{"head_dim": 64, "vocab_size": 6028, "norm_place": "pre", "norm_eps": 1e-06, "positions": "learned", "qk_norm": true, "parallel_block": false, "init_std_o": 0.0044, "init_std_up": 0.0278, "beta1": 0.95, "lr_head": 0.00817, "decay_fraction": 1.0, "train_tokens": 574100000}
Each number is 128 + 32 x the weight over its row's rms, rounded and kept within 0 to 255. Layers, rows and columns count from 0. The size above them is the row's rms in percent of the matrix's.

# layer 11 attention output (transposed), 320x320, rms 0.0954, rows 175-184, columns 160-319
size [140 135 136 145 127 136 134 134 137 134]
[[106  66 114 127 103 152 159  99 165 126 119 139  92  75 109 166 143  91 115 124 107 176  77 164 125 152 158 161 113 123 121 135  99  86 140 179 133 151  74 128 124 176 160 111 179 146 116 154 156 142 128  87 118 116 176 129 134 107 151 111 121 130 124 129 177 133 176 110  90 123  91 126 152 114 168  87 115 152 109  76 158 125  98 132  63 108 178 128 169 200 172 115 132  92 128 133 131 137 163 113  86 142 171 132 145  91 144 118 160 127 151  91 122 158  83 154 119 145 179 104  82 145  96 100 115 112 121 105  72  71 145 187 130 102  85 127  88 144 108 127 145 155 145 118 119 150 120 103 107 137 148 123 127 127 197  79 126 120 144 103]
 [153 117 160 103 131 146 152 125 199  88 146 115 129 117 109  75 126 150 186  91 189 129 161 139 151  95 128 112 138 180  58 104  78 120 145 131 142  96 161 137 145 137  81 138 127 101 104 155 182  91 172 146 123 144 196 114 170 109 208 149 130 172 109 172 124 119 207 158 102 122 116 127  94  77 134  67 149  71  87 150 183 140  95 158  74 117 108 132 158  99 140 152 134 174 118 138  94  76 108  98 165 117 162 193 217 185 162 136  81  94 129 107 124 145 112 102 102 156  96 143  97 110  98  85 132 184 122 174 140 177 118 139 133 122  65 109 104 117 114  87 149 105 148 180 185 149 176 128 149 126 143 100 109 146 147 116 153  96  93 143]
 [ 63 156  95 102 109 160 150 128 121 152 121 116 110 112 167 117 175  81 111 164 143 127 167  88 157 168 122  84 158 152 134 114 121  56 190 137  86 119 140 132 144 114  89 102  95 120 121 122 174  88 137  54 122  99 182 128 120 110 134 140 132 142  79 141 108 120 118 138  65 113 176 155 101 141 119 120 121 134 173 143  96 140  65 134  95 123  90 157 110  94 176 103  86 126  58 160 131 131 161 165 147 151  84 104 145  77 141 175 149 146  85 144 114 145 151  95 105 164 131 109 148 122  78  70 192 130  78 124 136 120 158 124 154 140 147 144 121 194 106  99 121 143 136 136 213 207 124 102 135 122 138  88 171 161 128 117 141 123 106 124]
 [109 139  86 109   0  76 133  85  54 168 141 166 108 150 145 115 153 115 159 119 172  79 137 158  95 227  95 147 148 154 162 132  97 175 105 134  92 126 172 207 107 152 116 145  61 146 144 123  46 167 114 158  92 128 152 138 110 172 103  70 100 190  84 123 135  61 175 146 143  81 186 152 120 135 131 124 113 144 133 155 116 130 117 126 104 108 122 115 127 100 140 133 148 150  98 141 117 133  99 136 115 181 132  49 120 115 163  49 173 165 109 131  86 164 128 141 140  91 101 123 141 136 110 138 151 115 157 127 105 181 105 135  98 132 108 132  99 130 105  97 128 113 111 122 119 101 154 149 111  90 135 113 102 115 114 215 167 135 126 104]
 [ 94 158 139 134 149 162  61  80 158  81 128 136 122  75 203 129  50 122 145 126 146 147  77 186 126 140 114 175 177 119 148 137 110 105 102  85 132 131 142 175 158 182 110 104 100  51 153 153 120 160 136 136 161  84 111 158 154  98 153 146 167 121 137 109 131  94 136  98 121  94 110  88 116 151 113 140  75 119 168 139 143 185  73  87 161 129 114  79  87 153 159 155 117 173  97 170 118 115 110  71 168 118 141 100 132 184  87 157 168 133 126  96 111 150 170 167 111  78  69 152 104 137  87 169 115 100 147 119 114 126 133 110 103 120 152 110 177 147  89 129 135 123 158 124 128 134 123 112  93 139 103 149  84 151  93 117 169 109 153  66]
 [115 162 121 152 134 190 126  94 145 151 146  84 155 118 126 136 108 116 148 227 162 120 103  66 144 141 137 167 150  98 135 149  76 194 147 129 140 127 174 111  77  93 163 165 120 145 140  97 163 118 132 101 121 109 173 127 145  99 121 125 112 155 132 149 144  86 184 117 106 131 141 123 104 137 133 117 124  72 114 108  92  40 154 123  89 122 121 120  96 143 125 106 118 135 103 129  77 107 133 146 135 149 134 125 156 139 116 165 170 150 179 104 129 114 125 157 146 136 138 182 150 103  98 157 131 207 134 104 147 111  98 119 106 143 125 103 105 156 125 136  95  97 123 138 118 150 101  67  79 138 136 120 129  85  72 126 167 134 149 142]
 [ 93 103  93 151  88 143 184  67 136 164 146 136 131 164 200 140  57 103 162 132 129 152 175 117 120 131 145 161 120 161 149 151  98 157 201  52 155  91 132 129 143 156 142 128 201 150 165 134 152 112 129 158  81 140  82  65 140 159  55 208 158 157 116 130  95 141 106 131 122 108 107 131  74 155 160 139 181  97 125 116 107 173 132 105 161 128 169 164 107 112  85 172 145 134 163 152 126 115 101 133 106  95 101  79 134  91 107 120 130 172 114  94 132 123 103 156  80   0 131 119 135 122 117  86 155 144 165 106 161 138 115  91 119 136 147 144 145 123 115 143 109 170 146 111 122 162 163  84 143  94 180 157 131  75 190 131 112 156 130 136]
 [107 149 131 170  85 119 172  78 101 124 154 103 110 156 120 155 118 165 187 120 106 146  99  85 154 108 109 112 152 194  58  64 186 200 131 123  78 150  91 125 125 142 150 121 108 176  68 141 152 114  77 129  76 127 167 139  57 140 148 108 144 129 132 103 106 109 168 128 154 147 150 146 111 130 146 169 195 185 171  45 145  96 116 107 113 165 138  91 118 158  85 166 150 101 132 126 104 140  94  79 153 137 155 151 180 130 135  70 111 131 125  97 129 143 143  98 136 128 109 102 129 144 114 160 179 165  91 119 165 129 117 153 116 117 160  74 111 139 162 148  73 135 194  95 112 153 117 163 129 179  91  98 102 125 107 150 149 137 118 194]
 [153 164 142  73 115 168 126 106 168 156 132 149 126 103 117 153 170 110  95 181 133 137 151  47  86 116 141 100 193 186 155  74 134 167 178 144 124 141 111  63 127 121 127 139 184 111 158 135 163 123  90 178  73 146 135  86 142 141 124 176  97 194 155 184 151 130 192 111 102 129 119 105 179 150  96 106 111  84 138 161 114 122  94 144 128 128 151 113 169 123  98 143  72 160 140  88 130 118  94 134 101 142  86 210 100  99 152 134 176  70 121 154 171 144 110 114 165 144 176 153 181 108  92 142 136 103 118 131 128  84 142 100 172  80 171 123  91 162 129 141 128 143 167  82 119 151  86 141 128 135 135 105  46  99 140 130 153 177 105 131]
 [142 140 159 106 134 162 129 165 194 181 111 195 108 165  31 115  62 130 161 134 148 106 115 137  74 197  92 144 180 120 119 168 112 106 109  82 158 138 141 158 133 103 163 145 144 110  61 163  98 135 137 120 142 148 126 105 162 152 128 183 132 133 105 122 182 161 153  77 179 147 141 106  98  92 173 101  93 112 152 164  88 134  75  90 106 113 118 129  90 154 137 196 117 126 126 201 156 155 131 120 139 183 115  99 132  55  85  91 101 129 117 124 127 148 153 139 168 168  96 112 185 124 141 140 153 149 164  88  72 129 126 115 106 161  73 157 142 192 116 112 119 129 141 123 111 144  74  97 165 160 110 121 126 138 187 101  77 103 153  58]]
# layer 11 attention value, 320x320, rms 0.188, rows 176-185, columns 160-319
size [117 122 123 114 117 117 118 116 116 126]
[[141 127  98 135 173 150 115 130  78 133 103  80 107 107 135 103  86 103 120 122  80  97 169 144 138 119 131 121 161 118  97 146  94 126  83  86 123 153 102 102  97 109 129 147 130 108  80 140 138 113 137 166 147 171  78 179 131 142  78 153 178 129 119 131 155 129  75 195 136 129 142 113 132  91 120 123 141 147 115  29 139  71 114 138 130  94 149 161 174 137 118 146 139 105 130 187 204  74 235 164  99 124  64 148 135 108 105 115 157 118  89 103 132 121 115 175 128 108 192  84 162 129 175  84  99  98 165 179 165 151 156 111  96  90 207 119 177 154 186 173 121 182 157 132 130 151 109 107  79  78 157 123 131 109 143 103 137 129  84 118]
 [137 142 159 178  92 128 137 144 148 119 105 165 137 103 119 131 105 133 124  96 144  96  96 134 125 130 138  84 114 186 148 127  93 177 143 129 126  90 131  53 146 114 117 172  93 121 119 131 129 171 161 181 183 109 168 195  22  73 123  76 187 110 123 149 107  81 175  85 171 104 101 197  73  87 199  98 152 166 128 165 139 190 125 137 119 131 125 140 110 144 101 178 177 136 122 175 175 134 117 120  92 151 168 112 143 107 123 103  83 134 138 171 145 120 123 180  93 120 112 101 126 102 101 104 102 116 164 173  89 137 147 151 127 146 107  94 143 215 153  81 119 123 110 133  84 133 168  61 116 121  99 169 151 111 146 123 131 133 111  97]
 [105 133 170 158 157 162 126 102 182 125  93 135 131  52 103 135 138 181 134 149 142 185 140 149  96 184 169 102 133  61 146 109 115 129 121 120 137 137  49  90 158 119 122 100 166 124 102 142 176 114 104 220 147  98 129 167 109 139 131 119 144 101 159 184 140 154 123 150 146  90  83 167 165  31  72 146 127 157 124  82  79 138 120 115 101 182  77 131 162 132 132  90 102  72 127  57 157 165 170 136  78 124 143 106 140 132 128 148  82 162 124 144 185 124 109 170 103 167 130 120 107 120 142 108 128 132 139 118  83 135 100  49 157 174  95 153  96 166  37 176  93 125  61  77 118  60 119 160 127 116 112 120 145 121 123  86 107 134 119  83]
 [156  96 172 151 126 108 188 110 112 142 109 143 155 150 101 191 106 121 142  84 119 147 114  74 120 143 127  96 140 139 113 116 154 140 117  93 129  91 150  75 127 133 105  93 150 147  83 122 143 102 161 140 129 177  75 157  80 103 141 100 181  59  60 151 113 155 210  80 153 183 163 122 151 125 146 177 135 102 143 120 131 101 133  55 163  80 133  78 147 108 104 139  25  56 115 149 125 129 130 168 156 163 126 151 162 112 207 106 151 123 178  62 131 105 161 100 168 150 141 104  90  97 145 133 166 129 154 103 135 147 148 125 149  80 113 157 100 140 138 134 138  62 106 112  93 138 116 150 212 172 110 143 157 154  34 139 100 107 147 148]
 [108 145 134  69 114  62 181 127 149  99 105  82 129 140 140 168  94 146 129 120 104  99 102  63 140 130 164 217 145 130 137 119 121  85  68 163  99  78 208 137 103 159 149 111 107 126 146 125 113  89 195  90  50 116 146 156  89 199 111  95 109 100 114 119 134 113 118 160  92 136  75  92 165  80 112 129 157 186 132 172 103 200 154 204 137 105 121 145 156  87  73  95 124 126 126 147 109 114 119 132  85 141 104 128  99 113 124  92 141 140 101 139 101 165 121 114  96 136 109  46 143 150 139 119  93  61 134 139  39 141  78  70 165 139 102 123 142 103 119 139 140 176 111 144 104 149 143 228  73 193 117 135 121  89 115 130 109 124 184 149]
 [184 179 140 144 153  59 152 104 147 118 103 153 174 114 108 120 146 109 115 150 140  96 122 115  53  74 109 132 111 117  87 123 133 111 161 205 110 121 137 120  84 129  95 186  96 144 113 142 147 174 104 126 147 151 128 140 130  76 148 149 153  94 129 109 131 132 155 130 143 150 161 148 172 116  91 208 141 147 124 120 134  93 131 155 111 156 145 107 124  87 117 105 148 141  81  88 143 156  80 160 174 123 151 166 133 107 111 156 128 102  51 152  66 171 112  98  97 168  76 109  82 182 189 120  92 146 113 117 120 144 139 161 196 165 118 100 166 138 133 131 120  91 111 130 113 158  68  68  93 160 126 106  68 145  28 108  97 132  61 147]
 [163  85  93 134 152 166  69 213 106 114 115 126 132  99  74 177 119 128 100  84 181 135 203 150  73 139 128  97 123 127 184 187 165  90 101 135 166 111 166 114  76 172 138  76 117 120 118  97 165 151 137 153 185 122  98 121 124  75 143 120  85  65 160  92 140 123 144 163 141 106  50 126 123 156 141 133 103 140  79 155 178 119 162 125 122  87 129 162  89  88 112  89 155 142 111 160 122 144  98 153 138  74 109 102 137 123 144 146  82  79 126 152 140 146 145 184 157  85  90 137  70 182 149 121 145 126 105 180 107 122 124 107 156 140 133  98  90  86 150 127 155  94  72 145 120 133  86  99 160 175 143  87 141 149 175  78 109 153 141 117]
 [144  88 141  89 172  58  90 118  86  81 150 127 152 154  66 173 120 201 134  92 123 114 132 108  99 193 191 110 105  95 155  94 109  72 119 116  96 164 106 204 107 101 105 159 117 137 154 139 111 126 144 101 120 118 122 101 154 110 130 158 128 146 123  66 122 187 108 160 102 106 116 166 121 108 123 124 139 179  81 131 179 188 132 137 157 100  77 107 115 157 165 144 103 147 119 143 114 106 180 141 141 129 175 172 138  80  92 138  76 132 150  99  97 134 154 119 114  93 123 133 125 114 139  52  67 108  90 115 104 135 137 160 129 133 133 134 174 141 224  79 114 140  54 131 132 153 125  93 158 140 128 156 192 155 128 149 142  37 141 147]
 [105 130 134  93 149 111 148 131  91 102 164  90  94 120 149 163 143 112 119 143 125 106 108 113  66  80 153 137 141 150 130 155 135 196  96 142 103  73 157 102 117 129 148 157 133 160 111 111 134  97  56 144 156 117  94 103 112 155 112 129 150 137 134 105 119  93 141 157 134 139 121 153 119 178 146  96 150 180 106 148 169 112  98  97 111 132 115 212 209 138  85  54 118 113 115 124  52 101 116 100 119 121  86 159  95 145 118 140  99 130 101 127 110 195 115 166 140 160 124 122 154 152 150  91 134  60 143 121 152  79  94 181 151 178  92  75  64  35 126  91 182  95 139 112 141 129 121 160  70 143 105 183 175 104  96 136 178 123 101 152]
 [106 135 149 187 103 153 120 123 174 122 178  90 100 102 115 141 135  93 138 160 176 102 136 133 164 152 135 112 197 118 117 166 187 106 120 182 132 118  94 116  82  79 104 144 110 102 153 166 124 117  88  96 123 109 177 185 182 172 128 179 100  95  92 143 104 134 147 105 101 122 161  51  90 103  87 108 151 133 127 153 133 126 100  97 162 128 135 133 166 150 109 121 123 168 166  98 105 136 107 149 187 125  91 161 130  90  97 121 151  72 139  86 124 120 117 155 133  70 111 140 106 129 131 168 137 104 144  90 100  91  93 174 102 147 140 145 116 186  87 114 157 175 128 145 123 139 155 115 141 112 155 142 128 121 114 178 169 117 133 106]]